Each number is 500 + 25 x the weight over its row's rms, rounded and kept within 0 to 999. Layers, rows and columns count from 0. Numbers have three digits each. The size before them is the row's rms in percent of the matrix's.

# o: layer 7 attention output (transposed), 768x768, rms 0.0215, rows 651-671,747-767, columns 720-767
# v: layer 7 attention value, 384x768, rms 0.0216, rows 364-383, columns 720-767
# gate: layer 7 MLP gate, 2048x768, rms 0.0228, rows 0-19, columns 720-767
# up: layer 7 MLP up, 2048x768, rms 0.0229, rows 0-18, columns 720-767
# down: layer 7 MLP down (transposed), 2048x768, rms 0.0222, rows 0-18, columns 720-767
o651 116:481530520505494481479544520564503486556470490508516508518505512516450489570469464508493514564495504496532517504477493473531478481522519483516491
o747 133:498512529486489459501554499534522492541490509515519532467510508523466493569493469530510509530512495489530552502485513494486474473514512465525503
v364 131:549531483480506509457490504493513505498518536497477559536493495522486473499479518533491492499503484523509498488553539523479535444546519509478435
o652 113:486479490490497502512485559504482528485503495483492538493498507434511491498536477490503484480526470514472481466499501548492492513460475481559469
o748 127:466488474468498494513494548517490504506486491487493520499520505452512509500559483482472473460530484507517473477505512536504451503464486493551499
v365 129:481493445473473461538497473528534505520462512527539498468454514509517465488502519510482507498477486492462503495479516515519531514517486519507464
o653 117:484512516534498524529494482532484482537514531483488532514472477513497519420465508532522487538547477478532543518531499504459506484519561487470505
o749 133:455511486516498526506478454534475498538486516484487518532475504539507518426513536518498516521543457483512543519503506478479489485492536516472490
v366 126:467478510495449490533504518501485476526505456531496460515488473511499463531501487497525454505507465504470483492496489522497512518512526501491513
o654 110:490495512549515470494450458500508524551492481499483564488504508514507546496479502500468469537505523522461522499516538505524482484473491518472454
o750 127:511520494527543484512491442484505515549517493481480528458494500554529514510480488475473501525519525511476510502512497512500485477482494495470466
v367 124:487466535474541458525517531497489487501496506437525515524481506520460525476509488462518509495510506517524510525507535503504494538524452493522500
o655 110:522544459464502544524466451506525495519503517517477489513475504496502458481476513514508498471466513518469511507490546496480445487476473479503482
o751 128:494512438494508523500478448506515493542491491499483488515464514502533470453474497521501502501476494511488511485480502464478467511485448497532493
v368 128:508528505505484496490480477497561488485478503519509438484500519538495477531543565475452523501493500527485481482479482470495469467512474489501505
o656 112:464511485503493549511523560504507486508536499469505503454535519491479546534527502538494490484507491519538510494514457551495518475519485492567488
o752 133:495500489506478553502516523519497470503529493503522533448530498439489540519529498537505523506480492514525493504492496543479512476506486483530462
v369 131:490505485451473446469498498512476523496534485481486496454500528496435470490499546499490541532539529505491453526510492534494484523481511504515473
o657 106:529503500497536471512498502521469493489508492471493525512520498489538457506493516512521494499493463496498526522524511512511482498480500494487537
o753 135:539465484487535496490482501511469477511507497468478529495494488511540472511476484522520502507495474499471524517525515494477474499492498510480522
v370 121:473498477471540530532505511513520515491531462506529500511490484524556516493488474485493431522445483516527511474452483519512516532492481542512484
o658 107:497528529456439471536514487461512486485484477475537531512487482498495510474488507485512510495487538474486491511501500492513481491475465521520507
o754 130:469504513473456482541498485461499514488457432471513528511492484503494523488501523491548499502464538478461514494492471511529467492482469525517492
v371 126:508549513501562516530497490526479499516492517496533533491499510489481481478532546459506484516510524487524479479514526498523462438444514487472516
o659 109:506490459506470501511502513471540517512475512480475516523497453567474512469520517500439476472500504527486478500536491526491515493576512505503534
o755 130:519504458500445493507505508470513510502467518489468513524504473553495514521498509504462488494497480535498490516532483512506512477577510514476529
v372 122:484503515469498449510498555501501502502495515505498528452508494496485555451484456464491475542491476496467499505519496553452466502507497509476537
o660 100:471521479491503530543495469511523515484466480501499514515490476474500459470532521481498490456492514506509513447495513500495514490500511518487515
o756 127:502513463479525564507516460533500509472475489479484504524507459475488448495515510474506473471520511532521502490513476497506532490502511514495513
v373 131:538498504513496516510486559506534474478530465466504481482506506516508464479499493504497515494467497441537523536499514531466505524496446531460526
o661 112:497494506498528488493487476524516519534488508515515528501501486566500522490508489502470472441500486516452521489490484486520502480457531497527486
o757 130:512517490515525491490473478511494543531488490482514561508498508559479553518507478533480482485473502502463520483482439473510494494472531502513484
v374 119:468543495450528457514514514508474498540494462475482486523487511524489499481497522541428517492502506523493505472501501525477545532488519487482530
o662 103:496550535509496526499486462452521508519476494517499500486505519484546502474489473493535479490496525488499494493487502511507498526490496463511507
o758 124:495528540524461508486489479493539480475463475516498508483519527496549527490484487468541461485526531468503492503458502535515494513500526478507530
v375 122:506516471526496503490488493469517497531488535476465539531502563509498506474550525505560522501515529537537502510526477528506518542508556490476508
o663 110:524530508462495503490488491537500503459517512515509481500498490475478501495457466519512533472504474496481491484506528527487475477497485496473466
o759 129:484539497467501519492500524549516498489508498490538466507478485470470492491458498504524488496516468490461485492518509518493494453457476508503482
v376 124:507524476513452473481482513485507487481497500510465478481473484483444495492496468534527506520494495515523470503443482494518525443499538503527518
o664 111:482466527467511489484508494502541516467468508539511506520515496506513488506501498521473506501479523516442530489492446491459494520516489526509489
o760 121:491472531502496525485480512492514538458479475521495544522520500550536489502484513533486493505469520492456544482507439486443497518511469529503501
v377 127:520565520503503475493472457460522540528509485534490543489503479508491534538511521508459523467489478560497510505467495495507525509510517509493508
o665 111:476497458489481532511500552500522513529489474497530475512523526465494527454509503510461517581523507453483525502537530466472548504528464526528544
o761 126:494478479482461550500498545512510519499502495520540494492527507454494519451509500501502525541524511473499547495537550464465542508527504508512526
v378 129:484460511523529471484506458492525545505505470512462486517488510508456524478494555497509521455450520506520505507470504527462510537522481469480479
o666 111:465477531512519526482505491500521501518512484485481476528499474509516511529509492507484511506506476466493503513508462492527519510490478513480516
o762 135:462484517490515548499494507503545502510519510538468488485501483497512489482511519490487488493496495474479476503512485537514529489470476529498496
v379 123:488463526468490493511473459496478471459503525515487527481445475493483474447479562520492521531513459509504463488477470519455465503486526487524501
o667 110:557510508491459512502502467490477489504498508515491494529497485489516503527497503500521529461461479502561483499490499470549501492506465499481505
o763 124:537522490509475522515516484486474492502514507515495476525508509510512500533517518485474496482491491513550473482488504490525511509515439492486496
v380 123:532512490497521480517457535551530501465532484487530518467464480467496503505530501482482508512468505505494478524498558456494495540463484506487477
o668 108:472507449482503531477517518495464506483501475470509524511532502536487508517490453474481542504499510490460481481491494487548507516522484496502524
o764 127:486513450483502508494517530493475498478485521496507516499519467524483506526495460455491538482535519472425509484503495492541515511544505492477524
v381 126:519535493530442524518469457550514516484522510482516461513510494499527515521466473466481529507465533511519480517488510498528484454507487518528489
o669 114:492494531555511478515508423484469534555516519463515502543567520443491495474492500484512481492490494487518503474545515480508486491506475525513530
o765 126:529494557540496481505525427499487508544534541504520523555578522453507506455458503476534505480485528495528495482555505472497509493511491498502490
v382 122:503529477508473478507502530503514569466495531502508484491543499519523523532478524455517479522492467503539509478493514504481456485493500504514524
o670 096:495468464495418510507505522480525524492526459524520503514537475499502495443518498508475444494507446470507513513505475531530501484542443505464523
o766 120:544463493522412505498493497500514519498523504514528530491507478502526500476486486519500471518521486469504486537523482495501504497561487504452526
v383 124:508523499548499510520500523477467477474469440491526490497538506474491503488524533475532516516516512520552478481551534497475510507515526534513504
o671 111:503482521553444508486501518480514512486500535486502460482506511538477534502499478517539485504512492467500543488510489488513495502507507506440490
o767 122:490514488542457491489510499492533481541472515486525450498518509540474497541537466504533498508526467477496510510470485504523499488520528504448501
gate0 098:516497502470505498490486475466529469516544507493509457510530482473435512498486486491489518460496510531480485492449482476440513486520485490521505
up0 098:516511526531523517524469525527452528483487500477477496510515486561526480541478497518469474513506499521507513514474469552518504450502484564516425
down0 098:486515502558530483479522509486475532495525508465544510513501495521488486518496521494524459447512529504516497452531525513458516465529506484484499
gate1 106:525473518507485458480501468484570555494521510495515478521533486488513505499466500495478528505522503491537529464531542492485494539522521538503487
up1 097:519492488503475486506515498521514557509541484449475499478507460537476515518475485495489519506481493494526508495494489491498515511504491532526474
down1 086:466529496525535516470494513507458462476488493528472476507513530510507470493506509491492503473498438518487475512511483512507481492474503476488527
gate2 100:537484490452489491497518501502469480509513510532511495503510500500526477475453497462502508528517500509506449471486495474496485488416488496497470
up2 100:493535549485529480474486474436549540504487446511467518490517531495466491490514491489505530514465523499497482520513518534468494499512495506530484
down2 102:530462480480508503497519492503508437491518530488520506493478471550477492470494476512510489511486477489485550488464481501501497488498496509495520
gate3 097:494465475497513543497486449536542468497497503501525511541520489519518480506496506478498466512546525475546457549492467540491506553497483499546548
up3 097:483475472520521465511489495534511519464517566494471491534500454470505517467455533534516480475473486503528475543498464493504476507459515494497486
down3 097:472469502517543487518514508510520503529516502518520502489478476514516556539462496483483490502487506515550509491498476454521509496511525510524486
gate4 098:485501468492531444517474510496505524542500510506489511517470527511476518411468521513511526490495488477509475496499478508494478474479472509492486
up4 100:489480494521509495496545487493504518485511477516529475520519493503503477482543495482462529512486505478476486507518518517477508522415487493520465
down4 100:513488451478494502499537510473488486487506483493519478505484505476537488538501522455506487476491480507477488571490487468504517481513502536489461
gate5 091:506533490489521491463519506480500543529456556505509518560509523482506473474469493529496524542528475492525522511517515517474534518519477490506466
up5 096:446492481510492563540513535509500504530501504535507480477507526500496459519538519481460464450502486491486492470453509496501485520481425523477480
down5 095:435479519489524504529492476496513513527533525492517499523501513538518491520487477503485500523469511520513512509524510480476561495474526504473519
gate6 104:483474494447498508481465547462552507506497476478472506468549485487536488490458535512524509497501475472530542540502497517473496495527495499531442
up6 100:510501478508544496508468523546500503499489474505484476501477542465527539480477485496479490542511476491510530526472516521513501481473444502519490
down6 102:560539501504491476501527453507473517491532477518473512471478484518517496525528508524486505560512533521506504510532478458496487503506516513488481
gate7 099:495496513479463511481466533482465461513522487552516502519492516529466512447523546522478505470507541476504519501522516549556470515485482512461496
up7 100:475575515527499483485498462502507505510499485499518501533480469477437483494526551450458505497496474467500510507544480514538485509516546467463538
down7 101:459499483519475480477486477509508510504469470502509511496490543454493502565476526474508521481541491494497457494487515498525516492490511490501478
gate8 092:485514457495518478499515462520463431462538478500512522523484492457485514486500514495522505460514512512487483519489482477502478461462562516540507
up8 100:454500498453488493508477513502526488532500473537480519529516506492517499505493464519503476531482511505490514469484489546478525518492501479501502
down8 102:555484494522507476465533472516519487484550445491480493548523478503497500514455511506498474456528512508486519524503514460473528509484510487519508
gate9 102:493504481498511553492482476551459511540505491464479525507541518543484470525452513504447494429489514490509462484478472520467502505513466482476526
up9 100:508498474497501534486468504467516533535493512518536496471505488487481505539486494508478492482483493498457500446507531500545463494521507519525507
down9 100:504464545496493488521519524521489442529452456504477507552480540494474476466465466505520537540516499449483483502491493525546476555518492484491528
gate10 099:472505516528497514506533516477487478536503516500502508492477489486420535500517543483502469479521482503502537505549493471521508487507512449536491
up10 096:462504510497496511479425486488488512471474493489532528479500488473515533499466483465529468483487500509556501474442485517494522507485472554462490
down10 096:505506531509502486503533521516532514518500514531506511460507501476496466482478511518532529473531482547472514510537501483500469529516463508496523
gate11 104:494445459427515485517518516515528479480509484450466520493485509487502518454504515490539534486510509474515515510583525468469524496469497517555471
up11 100:471492516487516510486503505496492493493534508523486529538520500448520517499568477523504535519494484509514510503491507504497524461513518543503485
down11 099:509490509518499540495521490511511517495502511491454510486462547483475465506517523457521508509480524527521506528517517516495532520524474464549495
gate12 103:541521497522461465460525476518501485470484476542486501520501513472515466489482529488521526485520505460491510497506473507503479522486578470493543
up12 101:486487502518500520509491508485465481511493491473525542479536457508525506513493495517503497522477498527460508488527521472523528527523474507535490
down12 099:539506500498483520504475483486527498469498494462538533522487407512500531501483485482510527484495468505471535543504502501561528507475500508520498
gate13 099:458535481516489515528480486472492485521557454518525502484483514463467506517497499509477473501496490522486536494523543519507515418479490503456536
up13 102:537515519486532427547531481555521498510456492504469485462535511482487492514523521513494505511506496527489521493492515538524468508432498491513450
down13 101:481514507500493503502531550528462495483493448507475504547534504538505482525487488486471460474482464503474536499507527464482484510525504462484488
gate14 099:466544465474467511487452465502492508490522470515532480474512468525485474492465479521504488468511520476497517481476481522520473464515495518486489
up14 100:483481523493523516555506555484514471449524503524481491528457474532455498491494513475517499519540496521495514507503482468492503530513541526491491
down14 096:480452517508506528529506514515509492487509506558551504515482489473495562526480456525519478487514485518524536515495506529512504483519510485494489
gate15 091:491466508483551471525525543506468552467487517506481491551506482491513470463561481521514531523471501493527489485521467506513484516518498505537501
up15 097:534501526494483521518511515514499505489482557482489505495438485534516481503514485484481499483516523499484443519483524477524469524491511492493490
down15 096:528495534494494496508488513465538479474518547514467512472491508468513511541519508523503525512503460481507510510473468560523464483493494529486510
gate16 101:500483559500486518522530519559522513520530510504528471535479516551535475520489493508478508486500519499497487493457490484477470510477488511495449
up16 102:515504478476514483468538498500500486457501511545507495499541470499531455548470489443487525483521466499497493509500519508488462453514612514501532
down16 102:531492495522478492480511541494499435485448460502504498505533481489550498529496503494492476487507519493496470494485523515432531468529496517504503
gate17 097:489535471517496463514481472501505481492516517481502480514463501475472496461462481508555486490492537548466514471493484439492471486481477458509498
up17 099:517445515496494516494494465488478514535511505420461499487507500436501481530497478539561514473505429488465508485484472477532497487514540513490525
down17 100:487497513512497488514482500472460505459445491470501479490505492540488468465519495475483521543516529515454494482503530536501494491508527534515475
gate18 101:480499507501500501482488449483462504526483502504501473511473500485493499456507471535512486483502484524491502501484504466517494433463500495497542
up18 102:514469527496514509482487492485558527506477495474512490521507507478514528466529503527457516465488505475486509474552515456498500486484484524537534
down18 098:471537483466504513513519528515467474502505503504450497518490453536516549496510526529500485505446535494493482469507488528441472505497539511464485
gate19 097:462548475468511499513533507491478503441459479494488534567513491508546525520476514493534514543543492532531473500518526482463494524496466461497499